Weights of a small transformer language model.
Architecture: LayerNorm before each block, rotary positions, attention and MLP in parallel.
Each number is 500 + 50 x the weight over its row's rms, rounded and kept within 0 to 999. Layers, rows and columns count from 0. Numbers have three digits each. The size before them is the row's rms in percent of the matrix's.

# layer 7 MLP up, 256x96, rms 0.325, rows 169-202, columns 0-95
109:522424553489543545554351561545449542522509518502506519497525553505507450452457412544454530459565446483530499556555558457470511480500485446381480540443603470514533440552477500469470518493509549473517442600500484499438501611449462480529555429530435476521441510582400558422466528597551541545
109:460498593554439511588591541522559499451537467574532542550410488492470484497600460588501455426467520579487545543523466509469527479482456478482412487516525495436517583476535507528525530394439519570386467545492542448636561458491442455471550453456509534492466469583480472514547515459460564582
113:416467497539430465548514573528500531590468605456513450494595518462459514529510497484452589532494359477564513510552426464502560482421488485554503498518486485526480570420446483569522456495417460471571388550552493455526461493428584520418498448534536460498421517580490432470430527481501424513
104:467545519515458496514482642528478440481460443525454554531434469446496481485552333544574455512475502450535516470554423496474409517498448431547408432495481541516446509580448522526485503570551490538436483460578473559476603481499500411500424507447569429557430527537529459513474522436527560508
092:556537441547466480493560513480427524398506537512402493512512459523461493508508455619551511543492541584414573498414479560497389426486540564571499495541610558539481525563467449521548484492403520495461523518483531538569435567533533489545426429541504482467495499525447443516573392591513516488
092:524543412514483591515560493467520510474575512583483638513491466565486529497492456562457519441476472393508527446443404412445458441482487483511449485548544533522498544472430442436477418518476498446462554492449453517555552538445522460420496506538498487638479491423464472535568626465539498449
083:556503481530519497475508587503554508516448456464456448556529551514461538503508478367450544510421545588492492507552536507454497554497434463547443540497476546475501595512429538619508563449503496473448538497564610463532342570488528574581462481497532582498520433542556469434566469545449458494
107:410532500498546515492600535487447533507473416547426515543501434430505456456484469450485549496440546517622465459549432542490508510451501460509561550470446494487595423506556451503514513513407571479440587553589487456550443433434398490486431494407569501484459575490519452479515576496438536432
084:515578499406565545532494535514538437505547477488569542542494542517555554537478476508480581413417515441542565466610489463455471447495367554418409510617529504496513506491484440527459505517502522525492523477501460472468470496565493515560492563501514366531551521588479605472448534491437558591
095:490506525453393515474479543548516485592569463437448477358552429523612476475551434509439487518445436468484489579509383534462487504571567563460455559560440519443499519415468475595532480523487506432418419555468537553514481574527547511480469442494403518493553487524539512506541478456495495454
086:462514533439420514491528530619589557581533508487526488445497388569456460484419542483403491404425506517575476503573362485497587523529546503491529499489509424526559504470524516479534451476463533466523481522522547487500437485456517570578490554470487475528466526569355562437538492442545494530
101:472579410495485484551393576546500465466466545588518514481586504492548519418536445447509558459483457538548466542490458498455483530504570462435415480493555533600482503491586541521460421525327511593589532566499527541423481514509538559558549492502444474494536503507528583411478485504471495474
106:478524455522530525606410487570455456534494508526577593447516453507454418436523455424415431544471533448464434561545533494558464508467432479425479565446511476477571527527495515623579557520540503507450533424548482439567461473495496458424498481557514436472438537544457573501567477436504545403
099:478465616479482511505481583505482527477446467493463518487554499488596437490502412419484551462532531488589509498606497499492418435485435527469526471531566492500498447568468459512391497598390561504453441514588502536523431539523459520523542396383532483425580529535451542519467438488430504501
091:524506523565549501522436576586485453509477572403558556486599479441471567460473483459446542474534452496500505466485433592536524507515498511398524520521415420434509600542585432447514419408514427443468499472578593535508510534592483569533523468514477540553486557485450513447488443582490529481
119:529546489517463516504496572542436537434409527515514554519454472569666434468471537478521541421465488447575362490531455474514452443409517464543470537553514465497499511545495455620543406446536579561419533602460522476521508449485503458451495449442441421521534486486523493488461483558466518524
096:484482532508575504527555541536502418471464583534569478472512575452557427436447532476548547493534483457512457513575469479569526557524401585459523536541466551389502531400539490523529445483555483479527424498476528442490475521398505541591502497511391439491475429551523516451478442549488389616
081:419560504442516516557480538492469422595493440457574533484481547563544458491516421525435483456423468463472495543456470478498463470446522471458457600490442486476560510378464520463475480479576559480483344486566460527514446619504541488525532519518550534529491521463587493407494517476448625546
091:511519498526494489427525553429403446531505454514505522590484553459439453485513435495553550398408512447573512570465493502509560512535537397481431524507432472414536528523445426508385552477503482521441484463555470485438573574519474428487486478480528478570467516593516480404530452478362475543
114:467609458464512455470602522513541401460567508478541515461468482521407526398509550511529467394430448548522592504468465402544509516408524519510495551510479544426480517577446404438423479462426517515506466553503500492442426534502512527417507568465518430564454458541524523477467582541535434449
107:503460461445529515455515561478564431510512537422495523476590466467485503391511495557446521499606421553489481437573361379548528527579490493507435549556483472475488592442544500525536437540516526490465451469505428456549422618467517517497431527556519525511502493586538446558561496522423507487
106:423500403547543526496493516424542496484515458571458571444494510542397491457538530515562498454484508538553509520461341513429603523441523596479452514430488494489467569438454540475495410534484503495480575508573536458552495525581512494451503510482475441472556482514522589447480588451449511366
097:487560555404521540503555577516440466458489433556438530525547570485544530512541497462498560517530515636514529438508432563469509461519478500445512407424499460458522396427432529574600451562473459403452596534493544492492531495479450552478501525498534512510496526523459606491521618429506453451
083:462456534607514456579471449577519482453521442433633533439455525515491502484463521501467549579595492457438462522621501434581453547410439514528509492499544566459471533416468491530493474442411483531469533502571532492413499497476533534568576505562467447465565429583553482491458508522445546467
118:460562519569446491583481605531471554484544498477497445499490472417468480435524502451522531450572340453566477496536416535499508440518510439463495505462520461395482514526501406461482474620501494452496480498503498456520388506414611474449571547481517422483504477625506505493505504483533457570
098:505523517497446455559506540410501561604437459472473514528401486416478447411531404498510574494485504529508480502495441484526438442572490412494450595488590530480477536442528532493468608504488506474502551501438436430417537514397430443434502511415533489497439481523500578392474524509545562474
106:495565466592481463509467503454499450465464540494515492521473615506449494468456426434470561483488516523529459614472486456561445562524435493499452589488521484488572442462542430558417575430447456469469547416422549413497563535512528412506510489396480498542491425490562569436439431512466456579
107:444526497438408501533519593561481495569497447437506444426591502458509492409528426528471500469493452577476565445569421584468480416458499497435480519493450534435492528607546455501444444476451507465445491484490430572444531571478465455423552462461540523581470618548509483474538527527538590509
107:479427439543481507464554538613499491541484492522497528481576547498489530436567493426495501549477426547484577538456554435544516594486473489568535615538550425507541575539523442519501535464454409492530426431511461524522437531426494405438493431406536477482448522546559499479527540545627473575
103:500478504533499469484478613500462529397587536561497562478568607480496507367499411436479459531617451521568481460579463467477404499494485548538469487483513523539531499546540585480532519433417424492455531499432457529502486528395432452517478459432562486516515462513459512506414578552482450531
102:422442563519515530501462503485426539437530531568503459562585441483514490480443391442471541518478462467489495526559397541497520572433458476467565577536502476508480472481431436439493560529470494450405391549489517533492550472429514494464457537549585446392495482509487534443378448471562603489
102:549555538484587567602633469532540454446522500506495495556515440465439538462520544512397546565506518497435478534555496526478506503524458348451524506524491540487559472557454486567531445451496462543426521525537482432553481429473484561496482433448554420548570600491579433484468568415493519505
091:463542414484458517541455578446540494493475467552605469533459533523433450529477493587370496464523597477514530410521416520519515518519497496499524530554475547521477555521494506558577556456479588471460499450430459515516496588474482519458448504437406463496614498675448501490473472506559477553
092:436505392459586555490452525461486463480518458509519575496574614490578488539468444548471600447501458434545404470586452490491557475467512457580512504502571525435474464420417455503416518488495497454525443505483498490592475484571495459415565461515586518499493533449550474617500519563524486427
# layer 7 MLP down (transposed), 256x96, rms 0.348, rows 169-202, columns 0-95
095:516502579518484492511543535420519492459415484515518524513457542530479621519464453465468575485545493463489432559527476439394515576480435512497409448454482500393419471534549537534467543540545463442533557521464525513527583447538516521532449603421526663573539566500556449466477505526560462516
114:362519447616571485513534524462513573382507476582503465539515374483452514507471454561475554440516499489469434512537481445495474519508496504574462573499502515543527481474565468478485494503516459482468541467421517398529525490465498523482493411545465465464610649445427573514578518523481448533
115:441576493608514614441462560509494547570460528498556482549588461543547496476531535474501524536517475443450535464466527625474481489525432510473470444535518403518578510606449447464426464402466529597494571474407481503550493532480493538468510474499482488459540582370491428495508544486452496554
093:464511519482477474530553453527524400544498598446620434419405482530412547524505441555466439553475559591567568493498500477547561445564512466503490532510469460504497498407538488466530526500523456549510585440442584474536627517485508481571488518534409591477440427572556496494488512437497479497
098:530514539483496572528509546525518502498494524517559472490525489506603475505563475426534555484571465424442486539514521459491589499580358422482395476517400472483517526480481488464480494564569495568414448534511587493553484469442526473505439527538550475481547530413543615553494646446479508572
094:497488599517526549426434520475442516534492496424562356438508508451465403558513494510498499513481544574534446458508489527518458525455553483506507445551464556455623512417577557523510471516516531491527446481557555510489455483601507523583623444505416542413518516575550496490463458610516504539
094:488505503544427452564526466506496519544575539572498518476497494494627583472492413546514510401496458402507559514448514429548516468519445506366669539515595420503506549403545513448460488470497510538525454558514482525501513462463533491406446510468426471511487478470535549488464519426443547465
097:497483526448424489560488474523531509462485526429497538496525505461566563550499535437499438512429453532474507482423520476457450435529316532379580423447456538519456520522484369445490517521470463438431519531411482497477561487521589471519425433430514450445570513443471491499484481555510428538
090:435444592564474442468509465502483523510448474507435502484553465496477468491556477483506516476543499562516368534420501552539496505456595519468687444453529597505492500527501562412543579527549509489501465518522482496507541499423548518414501446396524608492473510430559437488505475509562471412
081:484540517486566498465565487473434576409451485510577425539457575541447567534396491463554521503581567448443644480570510464475494482509462461555482433548543493477509500605515445480602483496469535511493502465401485462486518437535438516469476506540591529533471421442524414499420519482486578451
095:551500535522550455532553465468447520477500504496516510584553600481395521561498447493570553582607474525518522489483527449484514488518371451511574498546531459466512530515567585498501542521570474549531463373519450502531552464470569507472474440481544629535474510426619465560507556581466544466
101:503510441474507537460555527507505559500512505396518484511498446611500491540435503527510654467559507505520472510615548484467474479471463464554630494466592487490454445452497509486482514508546521530471547365455495500506503570510516555484498528474542450587535552382514456551585595566531414448
115:457543527484527448484516492533475578478523533522488473495453524475415467569559463508460420552588423482484422496507538539421464558506564467421491464579409491548540483540454546494530569461456487484532379480493541455422577492447431488456556489548530366452532556543455520568420576483511598443
107:490497509451482430458462447525466431572537525341535402499480488492502467534501506549498524504535532493520570472556507462404473442439469467452473466527468576522520425466526484374530542514513545477426498519530554428419531514551452482488538477548410512465391602600587505565552530555527446516
093:575522466418570442458498447447571515477467516497543437465464477487462541470460477443545523505521477540573562512593470441448543547511454507548480486550508488491402429540452530454506448463520529548466466373479562467374473524474416485392504480524581479498521463460478550555511398419415439416
126:466473455554459552517533549557493537557458443539507545531566487452640489545504441500596486469451431498523511455468445485508480519514512585469638554491492449495521503542543469543423458490491532505500598584617537489477483559449505481485435469369544558471553511417564492439466423495549474573
092:469517448475464540522532522524489468454463408464412507563433458432598516481434514445541461463498427471461532494514512516371598486453552502597597445544461540564609500474439528556459546517518477490442560533539466543397507531556478574445495586521501549464588553434557459468546462511506535501
079:439480484583451465511504441535504565469473621481499482460569488431498421490581577471527425490583519545496518476553522449517575462425472524506503483492528470510493431501465545520500534531397523568462570582404529454541571457481504545505470494465401410534542566462448561613401516551507423492
084:475497499493473448461512534466521440405403527493566566377475469429520469457588538490540504434559517538522500492485505450575527479499527479480447489360550530410560590488484412458558600421495511512569528531492472524547543498458534544533512453443425407592481531447519508570412512452527525493
116:483447499452435536529452549525482424519400569472502439575583487406418513531462528557475491538466513539513403597479508545536474558524577406487462496459396472509495450472455495422551502521485454561550553553487474448384496470578464483576450539518517528552452493498464378465474493452545523581
106:469528544473497501416492605547571508529580545484501425518521439559586535464417405474512496457476479528469571514468524502521476541533539523490505461591493486487588433436522580501536527454430411560483475572434469520503511545565518537523555613541496503581470465570495472381436552438521559411
108:531479523539462497488380502518541551490453452534550502458406465435475467561434480492452589500444486464412479521493570550452574512478444410390589507608469546473395483497513447432527475491475524484548549547469536509494366499490545406482446558475455457535533462560544462469519493418533563497
107:438568426535492466441456452515561515540398583432540513479407413548508529441446481487473522526462495442407559546541559521492473499572503520543512590565503514487512478478491544414372512514552483582471469471555520509499463525499490469502565430499469611462403464545529346528496479521510489554
081:460430465492572511452485516411471491530436501486497496572461569478444497439518502543537537485450520528555461591455496515489503534475483491415503552463556544584445564495545525401537428497487461398451515592455456452528518564507496553510342460519660540514498523543514533500594429567521520474
123:506431471520528587443405566573529559495517456480478442537597452493519521516490453502510564452453455433430491431522459556513494501553394464545582463585523332517540520428411499571510468421479499539504528512532565484546527553545527593449535496506434514536582473426513544437504514529484463516
105:458461502454579486474471476537416460482522552483525548580452575555446519407537497472509571491541522437529418629405548508529581544512407443500360502523530552439470514394462497486495482508481440497496462567510434524437490475583473513519458617519462509535549491462470448497424556466489443480
125:494528592446457491519536484541443648584492390517482514442472455498561373510467554462478448453540465497501518515434533452540570434454420527539527573507437518460502521557454515542530475447451500534464524570482510545438485582514513414546421444514462466510592544467511609429464576503484541510
106:491452456439496562549437524514525517574468545405493470509549494425542498539429477571545464389524508473445566484641562459370469452538571538511549473507534455517566501521442542467419540504514493463455543535504555382427442524590469614503455447495550457467487449517470504460549503505485526469
116:537517504565531572469542495582543530521577492590492478544444464539573501447523495427477530487452407481517547376495473479491466542473518396463675565580482509485535520501605511482478458587519527511564470457561554494526432541469446483464464451463404467497458525457502499476453485402571523525
101:525439503534525563535391464519532462527492517532480551562418405493464562503583489548495636511475507491470575565456554533501506427453506495405451527499520507435439473504559525520562607532480569536484442534581449524440442499490565377569488541462512528565475553566544453470549485430478556555
090:519474553493420490530546510503474451520504468539534551480494567434582599462541549425482426499505625477440455490520503478531478494517436519399669493504556479522466574561500508450555479471524507499625527451425434455609517520550502481418472531441486515546537551498423509546543543423512478470
097:520570595468464383451427519538477565563552524496476491538496569524564482574543463465512498459566463494433442412461431535443520607467574463521514492548419572434573473425429545480502470441491460496502407481524422426467570507584503506467581488507453518490542492518414450470552523480427537510
086:502590558428526444477576542525574516524514519462425502429511448512447481567564507496497522521479492534419481602404489542476529505499512428483523393399514463474498555473489561510372566505457502628504534508465522501515476532560476490488510513559568525402413556459618475518472581452456523467
095:499484566455426478548520521444559427546408507665506547516467389478513517486477494460478462528421535540433549576512500535527501494493510567423563451529475439527462559517572555493505453508533521566561464594527476510457494425419579535540424555446521520546535511485479546458488570400467452416